{"num_hidden_layers": 9, "hidden_size": 96, "num_attention_heads": 3, "num_key_value_heads": 3, "head_dim": 32, "intermediate_size": 256, "vocab_size": 5313, "hidden_act": "gelu", "norm": "layernorm", "norm_place": "pre", "norm_eps": 1e-05, "positions": "rope", "rope_theta": 4560.0, "rope_fraction": 0.25, "qk_norm": false, "attn_scale": 0.177, "bias": "all", "tie_word_embeddings": false, "parallel_block": true, "init": "trunc", "init_std_qkv": 0.0431, "init_std_o": 0.0102, "init_std_up": 0.0431, "init_std_down": 0.00623, "optimizer": "adam_variant", "learning_rate": 0.0027, "beta1": 0.9, "weight_decay": 0.066, "lr_head": 0.00894, "max_grad_norm": 0.5, "warmup_steps": 214, "schedule": "wsd", "decay_fraction": 1.0, "decay_shape": "linear", "final_lr_fraction": 0.0, "batch_tokens": 16384, "max_seq_len": 256, "doc_mask": true, "train_tokens": 133800000, "max_steps": 8167, "dataset": "wikipedia_en"}
Each number is 128 + 32 x the weight over the matrix's rms, rounded and kept within 0 to 255. Layers, rows and columns count from 0. Numbers have three digits each.

# layer 6 MLP down (transposed), 256x96, rms 0.123, rows 93-233, columns 48-95
123153158148057129142123142112129117147120095134112104089070094143198142172140104150116095086178110153133117119127093155113093127131102153125149
196120067170157063085157080123081136131132118113143138118113141129173156183122139130076115145099157109129145138103144144129136159143116165092080
255094087093074110108105130122160103119140126116096133144045093168161095122140158179169098128105121155092118153118173069163127097149133150148093
150062069152193086129107168136186184160140119134108173132143072122125138117142093180125143142133128116158145184101135118131115170154176083087154
125109155214158096104140104156131167109182104106136165158137120119227216212089111092104141115105084093182147094118160094116134138136101063153151
192085087135148165130056106177076113146148134159134134125122113163098089105088107149091089086133119147117168141151147142103162098133159149157127
055206130165133080111123121126108121139146086139117136122133111186104122155162146150069102132158111101119140118107151106122068175133153106091109
070127163172136135091089136099166170150102117064067222171115152102099129110167102086132144179121182150113131153134150104111083096142161150157093
218137136203075125111121120166138125123135155085132139101155133114133158140133120127098108082147126065123121119176096122158141109156083162106113
099131158151120098142141171090151128133096120137164116167193101169152094147142086117101137118087126143121097148095084142133112082094080127115160
151142206153093113094141087104064051102123151106089077173138120176054147112180127153132128107111182126108135151121158121061119107135139081133187
073120173137138103159183158149058134114122154209074115136092146183114159168160130169130172217132079140175128133082158119188102015184104148094118
035089107103142118110184115164146085107140130099090129100150138111147132171133101096147178134135169131121212122086097122161130155127123153140147
098077106135132136133096178127163121112118108142182084096109132178144105094139081088159119129130117115079118113121154069152125165115117103056119
135186154151082077068115169082138132111126133133100070105161124128104096139138163161137130078128081144145172170118106116073107125133074135120124
054166169140162155138166137120106096113077110133126095119076132161163102117116119089183138142120117104108104163131142114154180101136109212142113
070163105178182140109093139147091083112097144086117124131157126142134135193134134120129098123162127095105135134111077141103120135111115142161120
105183162130059141118211110136127102187138195123096112066125061071127131156098166157147151088094103130136189122164130018137142169148086148136154
126126128130129127132124128128127128131125126126130126130130127125124131133132129128127127127126127132130128129127130131129129128126128129131131
128145123148134127136141093113139193094116133139054171093095148167126123128165141141112171108168126107121155091142144084130119180122121187107132
160144177090132151130138115181196133134130088111142131146113144141116095118125070170128109158108141120118149108081112133054082088121128116108131
053149163132112206124190159109087067113154144138106126151066133094112123175159115090115069077125138167117161181152165105187095124157122148098097
125183162094104143143134224160127189116167132084131121139040145141103102090106075147135105138182074159056153108126121093174170105147098148133166
046162152096114123148111119113206121202167140107173193125087127056162162169142120133107090091093196129082081091208159158161122158073165104130091
070158129144159156163119147116121149098127133093175056120145123147157138113156099108125086158164068164068140110124093131061172114079146095130144
076114188108160102109151157102211126126121139157176156102108159113137133108136192074146179137133124170090123102135096108145087147130138144105065
098164100129137182124050122119139175136115146071161171167097183088145137185138138115082205084133117098095147160076178104115144146165152096113201
091111090164078111142133145126106131077123138087071150153122087147072113134133171085158185162151151085124140109054112071135162197185084163127155
099180076126193036089090084074135109142025166144105151153128154133175108191133091168092062117111178057156135181102125154134107176085118108098150
161108114125131160167139098103102109157128101154118195152133098174070109173150108111124135093104164060103095103123152096124080140169185127124085
051169118118153138099125091131095116137176119142134129133161130122097147144126142133085083115129120119132111147097141147131116157070159086115199
147106158135137121133179123141129110160157081114096188093123135140137143118079114134095138118074112135125139160116140173122138101169126067109161
074191169170131157139138081130094102127153100149158140083074131147179133130115133065101118081163125188112161100145146148080124169144123111101102
129137100082124179143132117107106122154118101134133156065108131089140154089142146121129076191100109129117149133149131151104100170121159074130131
079160127159086120080164133125084105197148151137129110123130136163189052159139101147091071124154159138126087142144135157175125111117141118129048
085179129152098192128113153148102147109132153131171163109141158079138200159046118156113113108159213108192126075126106100114110115163152144117105
133118126124132118128125124135131134118123117130135124134129117126120138140134128130125117114132124133135124135127120119120129130125127135142137
162146108147131122144164130206098108122134098105136122109080107144094148136165160125112164089135101075139150136197108081117157121089082115084081
110139107098114148147144136161087135051120127132125135175163126145177059173162105105044099099143156182105152147083104115124076157148133119173100
141125126079178084114142199165189114115142114104179106160131126109124130104158105140110120135107176142119128164070168073187127170163157138095105
102142178123122118159116188139187151133142161100066139028128089100123122058092194169097137072198126146112100077072111161159109168121089164202126
123084123144103127156159103098119138059143135159083051167155076134063064118120098155113183134118137108122026146107128145187137132112093124167201
128119089175134126125091136116149129145138056120105159135113165128157087172145125142104133116082154178168034172104176132127130079147126132143172
126157179127127143077126182104133107128146073148150120170130131117122107157130095151155123157095153078061129145104189070091098188169102160113109
114132127195130111140053130140154156137166068098107147086114121078127098095152064098176064130164109107115102185160188193100094154145216083122147
133163129166142152090128105135085117080093137155129138145182130090143169168094175123116120145059104082104136082166111095105069180092123131154141
106161155145074126157107156103165152106108088113113088137110151146131149100163124147177175154112118124113170149174127046129088100089075180183166
255116154151096151081092153126127097147150124128133129137127154137118130130144094097148124142104132128109173139081106125099139113124126117178143
255089119150113112123125139120097083099114073161103129107108118141142186113162109094138107101117119143140110139142140095117153115130129149134150
179154105117151158093159124119130121199131079077149087140119084106122178167145150130122128135093160118104119120108181107159080086152143122104104
255143101128167195170140074147094131119021123169111156164119134113077117147090160106078070080130129103151015132191174103109174140110151141122150
061130125119118108152097172114138143102101136158133101097116123193140112139108135095116116133134150102043103161096159149138166154178107130121123
158076084148152153187137087149131115132151122156150106128179078135123170125143142054182141120176083141138143121142158163164120114142190084099173
255119110140120104151133139158127126120147121141128128112121143133103153115148130142132111139126139120121130158144122122129134104119129141129130
178176082112138087170130122126119118119114114152114102122163178109104130113139102125131135159135110083117099173155119124149135130151145117156122
122103121143131116125120132093118136103097162155086116111108163158123178150127149129089133187108120097114186176145144138115110180120071106141097
190069147088110126148119115104185096146079090116126103104137100126137130148116037143170175151100144139083155153139122101169110120089140111164165
191119112153155202183113146139094112159122080145120103157118104138144173122117136096148180105176093183091107184146121134081135092101111123097108
157133177128111115101111108137108112123100106125107180114100181135173134144114146113131112125135130112139093104095132113144103192138155128114101
090120126151151152101102167088168160149129160176092074173108117139082114121145128162203098124168113128105135114089187108116099059175165122179132
215149081124120106104094119127163099157111080155148080129139133177122112136090132131065082099122175119121111065126120113069147140122122157156119
065119136092126120139084148138150124116182112076090116095105102125163161140152062177182109101165096038130146166139157120119053187083087120159087
220175126127144136062155134152166129152115151147107130121171165127142109104062137153105109137121116156176156137147118106146087107123108146122077
164120111105153154072117128131224162134137114128119133102144169159113097103087085179122137148158108126153148131109151164096107101149108104153162
128137110100117165149165190125061114174215102118099109139114091164093102130203111065126107125109171080115119079150162127165114072103088112176096
117112138158096108128107171102093138174084117076112168150144096200101168093096140154157109118153179126156128104111060141091120108125194160100164
186081139165112094142110149121168119141116069094066138159193175092149162140080103172132122160093141143143190150124166119149089140096125138137153
196137109128097174137154113076106078073136123133099123163127128157165192164074111091159119129128126107099086134173173067124156113168156178128127
075096085126087131140127134083099102143123143141100146103172116089075116095163117158151075126109197147099127079113149095144142092139119181158184
148091157133102088123131156087121105143123163105172109149096182111144134174159089138037128129167103120117201146142120173105070093145115082069042
091136138113148129135163122083056118169135215174076089155141164138162142129149117147226187161154119119126128049125151108087120124129161150158130
159138117136124152151173153127076110167118082167137160112147099106127122142148114121139090143129178103147100171107183096135119146072136103120164
141168130133148157119095141164202137155120140119185184088183104094074196172145132136116160122080132113174063128168057133138191081150163040162152
179135087134095173132191161128125130113091137185153182135073111132119168166143105136123131065103150131067150041122177089097118116174158125086147
099144110133128110109157144115126046157108146114133101121076119160157196141079101087066141153168056149125148134109157156104137144173112130144066
094080138127096172083092122158106210131087046178108089129150103168121128136141101051172161099234088135109153167075148177066146155101108107158154
134106167161122159124147146183113155058104138155084079147121157077095169144133137099102072170112118112202087135167134144097109094186155134129079
159117093124129151143152156153108070160169126163158113137123101123089143086154136072110132156113152151112145184127151147085147124085148140143098
143128125179124100150087133094083105106096089150145077173093158099091149101166138180085160176156145124133169056102156117070135142109072109154086
160169145102190156116093137128104155061151097128204117129120140115175106072146161149122176118185076176089137164120093193067137103161107102104030
019152112093080168117128155100171175144154051135115148148144182102131111100117071114140162110138074125051153166174118089146121139139142160143155
200086146128137155129171088224096064134122098178159155103186130159102170182052123111114151181174082073069050123092146167161118110115112161071108
057150104165115162144155175194168180121140149155061164173118172122163082173120103068145109125117108146145100100115118125066091115103171136090084
255111118171111059120106121126106071110190125097148139086134145105100128170113139107114152127088140138072125117105159123179149153104120134189082
072148157140151109138085137145114073067155137155137131178146125144141142157169093043104083126162117156120124140133076159115130105132087127170109
108121148131108106135083140077056090150123144120136144109145062186109099138121139100113108102110170156154094177102089197115133096180174069138145
081121165165114156151111068146145167122139126159136162141113164165166143133173159114152150172106129098109120052139064096137113111157078129113085
189147144096154129126109084142171153129094099168179125108132123138117120118136074167090119142128110093129121082133151142129155117157136122156152
150161162115138156088178141132150099147148189139115084166144175122113145161085197142154163129144146096148090144125086065143108148104146103100121
185118132160192122052125154158138091138143113102157096137106115181129137169161122131112125127151110177133148150142118143151119178110159118079111
151079153148127102106105144168144142154144105135173152118194147135138153140139136085074171149114076112143122093105102179106116098168113162142113
122156090091141072095113071110128126100164159129103063089116124090145149123129154089160140133100127073073140129120147155174112102090146112124196
090066080107097242124121152110128085132163150121080125131163132120122113178084104135162145159102106101159145186082139111099113182153147146098158
143120126123150117095162146148126118148155090111138134107100130114118135115111134104180166145152178085091116106139102149131167157105083122142126
156145134106131106201153139163154141195118120112135089147155045125159102111163134087087091082114155199133097122091099118196150097164150119130133
166164162134157152090049135137111123208134138126128137131174118071158100091132144077128151101159133057163151125082094158149104086136139122127181
255126152118126146166095096121138116151124114176139145122123107109069157098138115134111121119097129121128123156107143123096143108139138126135151
132106165129147138122124166134105112116145134116196084117168075113138146101113132086145131095145104109163116139144145149129126097136156123163117
099107120091099100176152132156149106130133070144120144077139128060163112125090148091172148099127127174133143100125126144118113152115071151085156
199174156131128157249119160146078123138098115157134085066129130127024115101127164083070079132099107122150104096123115140141156131150146116112122
113105099153122115129146132148073116172156182105121142143079145120087136142129208191111078147124073176145200104109129114192126122062104169133145
197086100120115106171111096126168178172160146119130123132108175120126080087138144129176137126153116111097137075163065093095156126118080142110123
157172107116130153148093120146140114166096072143156129112106138104114105088108104065088112170149143126144075183062144096104171082150155135091142
213118138171181086166084124108148102124135151129136152094121074144105147146092171102163176115186070152181136085091079111127131098152098118092163
071119180094102154103133139091087149138189138111103108143120148159144145105168171078139159085145178075122145134095106158126131080110154156136075
089127104143126079076144111121133121097151090124100180139089146143164192119176113121139066135122094126127131130119130087168101129135143111132051
135155089204129102144096141175187113119088186127114163089102156072115188171154166160090136124168109107132037061122077110161105132172096136089098
115165160124123103166127110102161132169100155127082078144120114156088093115178084088145159147158080135130181147129121099114127171103086119140131
000114126125132147147071177129167079145165121105121120157124158145122160135127121147131141192128151113100172127090117106083093131133109135101184
133083141091132154118076104134141104158168148151173173140133131095070067119115145157119136142196165209068088138150131114156185100097160109171150
076146198083111106120116127145113099150096080151124165169092089181183149194116088144144150142113124111113104090127176111123122129161158175089101
059109111141096083073123116048126160128160104140070103138117142188189095170115096109137099151209115093115135133106165107121120087147110181134174
121162182062152148147135108171157086121107088146151108073151118153108143168114112135101168149147100074097158097142071140105156137083121152115091
109102147137157128164125043102112131129091163082103124155115093135136139138162151143125148131133124108122100133085107158111177126152103120147155
238118151179125101123076171086151096148125168096061172124126155121154162171156115170117100096123151163149152146130142088134127080130138143166135
000137155125197190111126114116133135089094085133168090143166203203179143174107064106189140129206117149090164146184118109146047156144046125107097
215142088124065120171116130140125142173131125152121159090085113118067165119175170225109109141110140124152095142140108092113133109141187111117157
174150147128123148122156075151135088150108126128105092128135121183121177087091144123140162131102111140122111120153129136138153131133117154102099
081138187099172084130170116100163145149127187070163105131107142126192113150093155036100145151124112141122078101076100184147138159108142069143092
132071116089139116100103096143193075166131132145105104138120106153199124129113082111118142084118123143181168139157110156113165083145157186144142
062105133115121078150122087151130146114107163127161122162135163143057104187144181172146147101108107110078158070161111072091168107119131140124093
172152086114099159109141197127117171084107181135174085140072153168150121152136172133151132119115145151094098078133251134166099158117107127136136
204166100119107117126197080166145144142067150089151138137112100171086102156181125142148120086135161140114204124111147091136148141054128085133101
075127148095130085178143105125158153103127131140106090085097148136143113174152128125089165048152162142153159176150094107124085170113145103114165
052143155128148168087130156134102119198157109109156123145146124139165109152118148126192075139112116158120097123119160111125099131130166044096174
138096134138118095071117142104175169168163154117149135132123109122074123136154123145120094126117141105142177101096066158135131121134125132109173
118120085166172093129157164060122117137113104155066128142105115143134114154110127102110088159082176120182095148090155214096132112130075135089150
156117089147069146158088129125074076166121097110113117099155097219158165125144184073135135134171109136146116153152100134094116125163142105112101
085122121191089156111105134102103136128080152147181097153121106139209129119107046142119113079157213170141134164086160141157091114157112077167167
182156101105117094113074117121116115138108113118085160189141149090165111124190169144150152090151138114116140152198114159087160162118157129166118
255074098189117098126103093186138124102120144083072132129157143191127128132153135143131156086200131092149112130127053104049113148136141158109088
062156112114064140146144124078138156145145154115117090152138108170103143162119111075118181128112177060055125161166101148091140114144146156091128
037116157140151101150159103102164103118122145083086149164142093084113098151127193123125159105196130121106101068141122191158174160081132172101140
179127161055118153133177122141118089162141133155162120146102148144104084129163186087131121084157117168146091124149071144102142052095138137110109
165096114109121120080120116100101165154163098168122117108132092109173161089148185127143083086142126121145122133117168119210164093097156106121145
150104146075139113054180143152107136130093133175135160074152094134060120127155127166075154102056084129064140121141110127078143090168141134124145
139166106222132160154110186143133138129128141112160143076102144126175106086096143051157135090177107155189116151092090199174131148151083154165214
163146169109095070132126124091120073106153106158113127159135168118133114128174109073072070137129153097116178113163119118125085194112156135156091
094092089133082173112116114152145068145144163150110160156130122082119117157135113113165162130143124147146126135088127129145122101086124118162152
132147140120152141132105156116133126150120183086111125139080172112162141176173133169147091102130135140173159110172214108108087162153078129111136
255129091138113100156127091122100115136135138144154126097165145186123154155105179121124159138125179099105106141167121098133121113156105155082094
# layer 6 MLP up, 256x96, rms 0.135, rows 94-234, columns 48-95
051096140125162134170091135153166122110097128098127118133119150149128108087127068088170167088152133124123128119149121149170162092176152092118128
157129160068127072091151089176147086124116139096150119147192152073080124163106144153079147122089082092096183043143121139084132174167128128107140
146132134117145103155140119147177040085053112101108113137181153106158156068128143138123151074070144113101076073156131131136137113196125139093101
136121104142107141204098100073130032090086134128157063116133125158114114108156150142096153105196145130129095134097071092151158109117128194125134
126153167108184084167130099106200118095135156170073154092152127089128126103168149158172190116104091078145104133116101095148097143114105111081119
088131100202158096118128111144165162129108162143200094141128146168171140080047131088140126136149121088054068106153132094124136163111138144117129
129075095129110139170128185139137097091138126172183166079114120126155112093048164129136154079082113160137106105161095095122189178119149115114106
151149120181094120105177096186082103124083080169104136109102177191114124113064152138116181071124139092121135055134109130112140192089149157106120
130105107107161123131097155146094099124070113156122131095121147138140099140107139147104144157078128159164120162115138095144115191141142164145117
090031136117107145083138157132183116091102109153116148125121128157132095147124135119083113103074121158096110208151072100070142106154151174155074
089122073152123100124141129185179173149167151171133059078119108184124075112127154095134142172151123143107161154113152083112122162096107181143107
117170082155200136137122157122146147110089133202122159114151172140161084141158150146097157115098112132145061118149136106071099155163125096155088
091108123144150135200150089137108079103035119127179141126157135095197047123099123136095125164174094127141202124144059082076162168171187166185107
103136123129094120172125142169077135088139102114173166148115129116134142144108132129143144113152100115091112083143058149154174100171148113136157
161112054140143150133104117105159149066152179120133166125152176151144137113121067114084118186090111185079148115135087132141102121150122167137099
126130109106088142142115110122147132151123116181119144131108125143124149075158180094124154117060133178109081106121144156144094110120168138120114
125029118090153116149113115101122157066111068125147198109113090115090142140059129106148180085101155155118112089171113110145212073143170188084122
132131130124125132126131128129129133127134131130125133126126131132134126128127127130130133133131134126129127129128130128131129130131131128126131
155163111190136122134124114154090132167070128126152108137129173148132092152140117136161152137110153139143208137160168122088079121151098151073114
131063146128127144140109143096154082149100133164117125129145176138139116108155134105147163106108175079109113125168150079083137138096086152160129
107136124178172126162106084135135107161132163227180147115138145095139170143095175111155153108045100096161077177175113081102103151059115127140102
118114134107154125172132079155148081091069129133083151098141090109130058115139185107077116158102095142171148114185100110110103165112177180128098
132125073160201091149102168153153120085104069078167122138173149140134113131128092038137121122215115175152151126109155146131131118201090168170120
126083070148142103103137091147138154157101117142096139132138122139115111137133185137173185105067099184154126062117102116160075144120181147162061
120142102149133130167063199201099125117093113081152123161162110154136165152122075105108101177165137120101163174166145160091115101160122125145143
116110143085110108134120144101109075087107147125194180078165126138141199065163144129190120106103140192188077115162090131130163091148180124152083
082123073162176095110143111138095079091116137106164125168100095108180183060051158100105162166088151183083095124191187081150176093165154156123075
133114070213127096124129120147108141145159113182126112122133125113112132137148157132183150149045085170167151175091164123097055110159078148120079
125125145107133109141166080150189033123043057117089163117148171109116122103146098164084126111155117134098140153106075131069153180099135128177129
146077137132112163156085127143169150107097171127114178119145167125178136122146078103145166170112130136120132107156128150124167096147093152121093
130150073160101165187106105084117078073083144098151073052128141117121167125137100129081137208108124120127118128113073106098092120161065155176148
129110152088175142113088142141146154100136171130135159146114155124127072140142095147100108160127111134117131111164135142132132140157102160197152
117092098165158146191143059098137096124066167113111194109161157153107123125098147168129225152043104138156134105117082104122198127132058183150147
127090113121152088126171099141186183134101152196113173154166158147169106098051199141125119131109158105156078093142088088147140149167178117088124
088152105146142126194127107117133094046065178090170143131146125110175123092126179048144133220144132152123072123158164071089154127162021182082137
127137128128130135131134129125125119133138144117116139124129134120130117119123127128135142142133138138132121115133138137135129136137127124117124
069093124120183135124075172069135126063128161110108120147115131082129155136144142103189125181113140141167137111135115150143125127203155149185153
096073128117162077117140109112167107148124069128175146143059173152145119120110147215189136165174087086164089136182090084137159141136088146155144
102130146076143117129172063121158124143156153142101118126136091070092114128114176205086108145125156108168161106156084072112121187157111153100115
161096076143143138141169074103134116110115105175235112190143114104178133177158142064140135087066163127129132152155148077127103098157196151080133
112106125146199101133115152167125127153089098149146161092140121116144189118144119161114140111116170106122160090153122104091105182100166119172128
125107069068090096176152121176185095130137187165108233046158102118159129132115144137120092137092129131126150100136034109156089165167126134090122
152095092117167120171097098092106139106127152119111159089157132139171140109110128059108170120125139176138096153134135138158157096142152129132101
108062103114125116145171160122141133123084155131131139187073137145194124088089146102090116150110073124117053141156132111130158105096160169146027
153149089132160092135110081145131128166127130195127128147140125123049091191149147153136065117083113134139185137131124148088069118140076111117076
119120073133167110147136163099137122092093074125144133122152098101156135119099170150112178156054140124123105173153112111157150075166117089037108
157151091141123092142120081126117163122115125085123111103119099106125132117179134108103138104139140130145075116133176150152146096159148148100135
229155123152143095153127107124131151108103150121164081116182130079099113093126184151096160104108166090151102113155116123077121102147135127155140
125118126189218118166130118132138099151156080097152115130139121082135136212138162162149129154127076108140177119122126098054105148131138210121103
184150109110169140156154062110214112085105100173134152111190083102104071104117176132144173126129137124187176152114133097107110132192151143136124
092126106092206107173171117126192085112086100213154121092120151150123128087113129159163176113125118154083172066161097068100109153174071158078136
074097155156162167169115120116124091067078117129167132137127171064112112069119099120070182162084164101159162128179115066122133100173063147140116
242116105132090069135129117123136138167116090126150165088149142135065134140143170169113137134109118125123126117177105119126145122178130136100093
132107153130149115098145122152062142135125128095104125132137146145176154095078117133109170169102157104136144104119125139135148207095172156127108
130103175101137110180106117147116147124057112153135192159133151071093138172138147126158124026090109117126126086164073166127123080211158145149091
135149105108169099094132115177104141145056108153210125128088122130117169199136138160111125146109172129121158084107130186117079172157140170173104
122152126138179109122157120161143162116040130134112146161164218092097061139081165125160162116128101168134145057109098103167069211112082129140113
130121104125163157122146097111143103118111154128154115163140122177126121133126114212148129147152154144169141132177164141136129100119101151143136
134176170135179094086164066113121115120123123115076100149193154129115142136171164117114125111097100113089171108144179130096119190167113204156065
151105103084186133136062152159173108094091136162118116153156096131148059086105161154103150130162097134075073095141020077129153117208151121102131
150095176145160124150129073107080130173170136178115117136150112110122161082107093102135191172158114160099136096157054075080130140089119160173089
127098092140130145146099135117097110077103109097157118086151156159111098161125077128177077166104131113062155075169125142089211139105123143171131
131142098144124129210134078117064101131149139136088117170121127109079067111177082145184182092142147114140136077128110098143129101099124114150095
123108152142113096143116126149148119157130127174132197098215193094111086153129130099172149087063095157168152133160109145054067191118152094110139
132123098157143057136074135197118180129104156083104119164207128142127120114144134183141101159094160122153053087105104183110107164110110146118130
118149114101130115127086166163144102131135159120198118096150111101115109124162211114141122134088174110141093137138099103105143152192161134088104
165109149184169066141112116189146088129102119171187112054147103083113091061145176128115137129128143123128176156137100163065138147170117091134152
095129117085155093141101199194114164171129140158118157133158105145113137125130147103129167134133137132089179093121108132094090193147137160117077
103117132131156069112123175135161148100104135106180141161128155131123143105081154117082088083099157070123120120154103086141062175087141136135179
121079137074142136141145165132157111073098093114201145105139101104107139105107168115084097108099106087065096137176123165145177143157152135143112
134131104092115143090134135083170109057123133148141096157149149133192137168072042098131157147138117094140117064187121124121167147175140205243080
125115165090183108146091159098149096064130126066119173184096162100165088127146110091162139128135072192135128162182159100080088138194074160095139
088084137132140143123059146131185122060092109085158088104160108105153119138092127162110107148149180129071065141122163148139099100162116183210136
116084105113138139210076111156152112142122175138143134153159119117161143052109119132155137095076073115121032124196098079114151149133147153128104
161143092133155099122107136102144148097151124186106055090165106135085165198139091069108108184134099171137185135119100126096186149117100103168116
116090121159090129105161100139100129166170137143090109124129136180130075104095183140126196178166090174163132086108076141114075152173195121132070
109097129112154101148091100117142107159104217187153136139115189058145114158172191138162149114074165127161127128170119066062161068138109113137066
090138148121135090120126133080165112126114087141138159117135132103146133130113120185134061101138099197137047182134121090144146100200152155144106
132123107123138097146123063171093078129169128144113176097128200083135071081152124161166225074071131150092172105199107100122117106114087150182075
141082131145203046147125141138137100084140172055145126114136112132183157127172138091134123119117150174174105132111125128110162112171094140113133
107105086161162145107069170048188121075152123151146128192084154108172080093150117152129138101154190183222156171169094097152153122155196130142085
125105127071145116134065115096123131083064107116160098107157122143098158098156093147130127153132121133134138105169147096115132133162092194136126
159119117087171117153135009144152142139103095150159168102159176135104114137098193144142112193101121074125164123128089091091166164119100159158145
112122098085182121092167114140116031133091072124170160114101153148132131032056153167200151100127176087149104128159085091144120154141167147140113
108093124109127106164136137123135100057119106110175142125162154133154170101149157086130115132139118149130132128142135079150138133098111164177112
115104100128155126132171150137144068120101097122162070085149089127192123062132195151120165144109146203159109074105118099160108167170189149167116
112110120121101109151087108115168072134162124072118103158176141099147114174136116062140109138146133201155158122181159190138167141182103146086097
123145085157143090105070114140131111094167077140102129098128073141144138083145059112091168080138129149163198145169112083154125104153171139117146
103095089153092116185126086070162154134169212148129087141146145088135073106101168122112158141109138120110098167136148178109173100132056139104146
074172099138134106158146082131126114076162112156119103088138194190091100158139175162163095154159130150123107130169086139096096088083076149161112
103098155178171144129130168128162109113097119096142153174162175133133087124127101136074173141152093206146099144171116073126170134161116160185113
142111119141160036116102117169126119184121138122169114123140162137157116119131166134123129134132155170145140141144139133164155101147165126129095
145142122141130062195117055104143109144101078173153115134133170069093075166131177077133107177072200094104129099149078101108148170110091103145122
124133111165155111115129114135092159125121107173128166109163097175109095123123206104145171119094079165171117140089151157159101176141113126136100
116064110125096136178168093101152095095106097132135108151152110166155112103209141157121137172091093148100098167186126122117174136150146132092101
210143138161136084165108120145177112119103086136136120134162104068110097128103146140142123120116100158161158088152154081111180131186126134175114
093143124158172111148143096111146151119136150154130145125123142094118126154143114131165141102079106118161125065177104123110152080146068153148167
161110151160157130065100088074159132069133115169109082104137171147075101094107124153079128095149170098128150121178101069169193122115115172148120
151150138131124128103112070082151131080095176136091212155120162052197101151118188105123133156094181174111073197175118141111097099188064106100107
147188132143190137104093146122125098102090117149155129116105054120155048061074089153118163106140128100129078105134081122063148101162216156162094
124151155148143093121132151143141148129142120116127138120159145074130157142121112085090079140086194136169052184175147116107109083158160108135111
079127139132127101099079121121082175176118166151167120172150131181152122157159121081105116112147089127200181116154099119103088155156152129113124
108127112146027126126202159145159108082154092095176129189146209055151121077125110140148103066094184123125105133147152137205168097114113163127079
102121075107144135101078134100089108105102159128134099140111129127127077122097120073172145157152163146135160144110166100143156154173111130153092
131150106157154131145147142126134113159131112115104115145160116106140166128122161156121130160098123119129106108093125152090116161103092122074084
140101073189074126144190096183094132127146104157111113077141120145111090091180100096118111087078065144185095148080058138115159139126118191190135
124148091093087139102037202087097171125128100158157103143169135163155181164095165139138104083130195131147103091171098169111147102135101124148095
105095104159118159094141090166111123153111136132120137100190147164120112153126125183181128072127146131181098047137118115116129140143181151170136
126055133132158091156091130109197165132095150165148131135157137079177148161175105088155184118081137160104154144137131131129046148151100102034071
137131094109072075140064042120137099132145168176160156113129106118072118149203190109133146201104116173137136102135092103124039143107101132154096
132079144193206113162084159162120096122066058149145121105129122172133146079126148133166172170120179122126154150139154121149100182131115140098096
104108138150102114115068164132113162135143114150137151142131122065137138159143083163129145177103127180173115164168120156114138105126123138108117
089138144074143069079115158211149137110162123135141150070108124184153110134088181112164163096100138195097173156092145156083122147148153177099073
166125110135080091098157111150070127104105117122182122081143141177103136138131130102106147143120116164144164125152143123128108119133120137107092
164104096116199077082084132141155101067122127103152084078217164217179141132112072076121131205128123144126106175165156134095159175139081126152119
059090159142179171112118087118131137093102146126131085133161183197173119142091094052111121108143123143107135139124104120155181127140125133137117
100119133147141125131097146127151149136159103128131169175121126092116098134195110115125093121100179133156108138152101115164104111147098126175159
099120075162151069146137167149096134112138060084133126143127162141168142198166115153166057127107128105111114109190166180130124076152092187150135
114152126100129128135119128150136132143103150212138154121105160098083079140157115130158074181155117132120071078154122099178136173121130106129122
108113055139135150116030185108109145105077127118167123136144133104101165096120101086134138090150077209103075152135096098136183102184152127149150
103124122117110108171118084179122119151158090154138099121157099131065139137068130159211067098130152088099145082150098126079149157059077174187141
159118173174157116104065066110093110095170120162151172108123193085171124071149062081137171144096139080107045142113102004116214132137097143167112
116079102111108147142135123149101108151155121174182132135167119129171106125148151124143154180112150118169088149145109108172139151074145107104103
142099098090119141079115114120112134096141154099137126152164120146129137140130108098089092114144103112154127135139087176127186112163137239172132
129155129116124086172144105201122086103097111177184111103136143105122162079165095122096088093055112143131096153169174102126129126093161107145100
161121171168135101110135066174182114106084093135151167129180133020105107086085150180138150123059109182156191153161161060145122144160141116158103
106107142112131138145109090141164157097138139113154156164133156058133098157099082077123100156090130132100093139172111100151106068199059158119113
126107101103131145160132138112154101102185149112096144102188177126147116047039082124079165177092097124167067145165128083137128055143135164182126
131145109117148099121050148118072109085061142186197167161165115110104165077094169101101121174135108161134068128154084138118121126133142137112094
182145123159161082230200110143128113099118139159130107115119073148084071136149140074129123210151101135158139122131090140129105123184038125153162
099105109134115159154112118051090100103109142127175049138155209127122077166151119093080136172113101107159133156166096119154160107182077132128132
093138137174159089103133153148127140129157164133123095138155159141151164143140139096162074078117105118144086087157120163125136149157161134183104
177148056202150113205094113128154101075133050136106096126109096078127147116104109219086166163098076144124102172125138099158152124150090110112114
109085085110125161125113101143205133130202136224144151113098076108155101150146138149148147115083057102142170121163074110145091145115102151095116
091142059171132119152129153138136122070164122143167122135157162163131079139197146153129081140115091094115165093141060111148173119139137151143107
134041145119154110105114076097129051062174139099125144157147108114103171112152073126106107165082091159148089104204144083131110096125115160142075
153082152135150157112143111092131170130107101194134133104095096125154111106125153170178195112116102203134061153144156089128169105217137132134122
125095131147128144100092178117192052068129105046115184142162172123155075091101159083161213080156097142118110115145115108101149138132101135198095
099107162118111125163112142135150108084117151106158144081113097155073116074114099084140165129170135138104087138146109098118141097167181114154102
178104123169161072219183109183149140109105135158149107096155165167120075123078127097171187139096103115057143092135142139109184169162093178083148
127119111127107106086135135159082078120164092152134168147192114138127056134171104068154121131112111172181112102127086194106084148136078163159104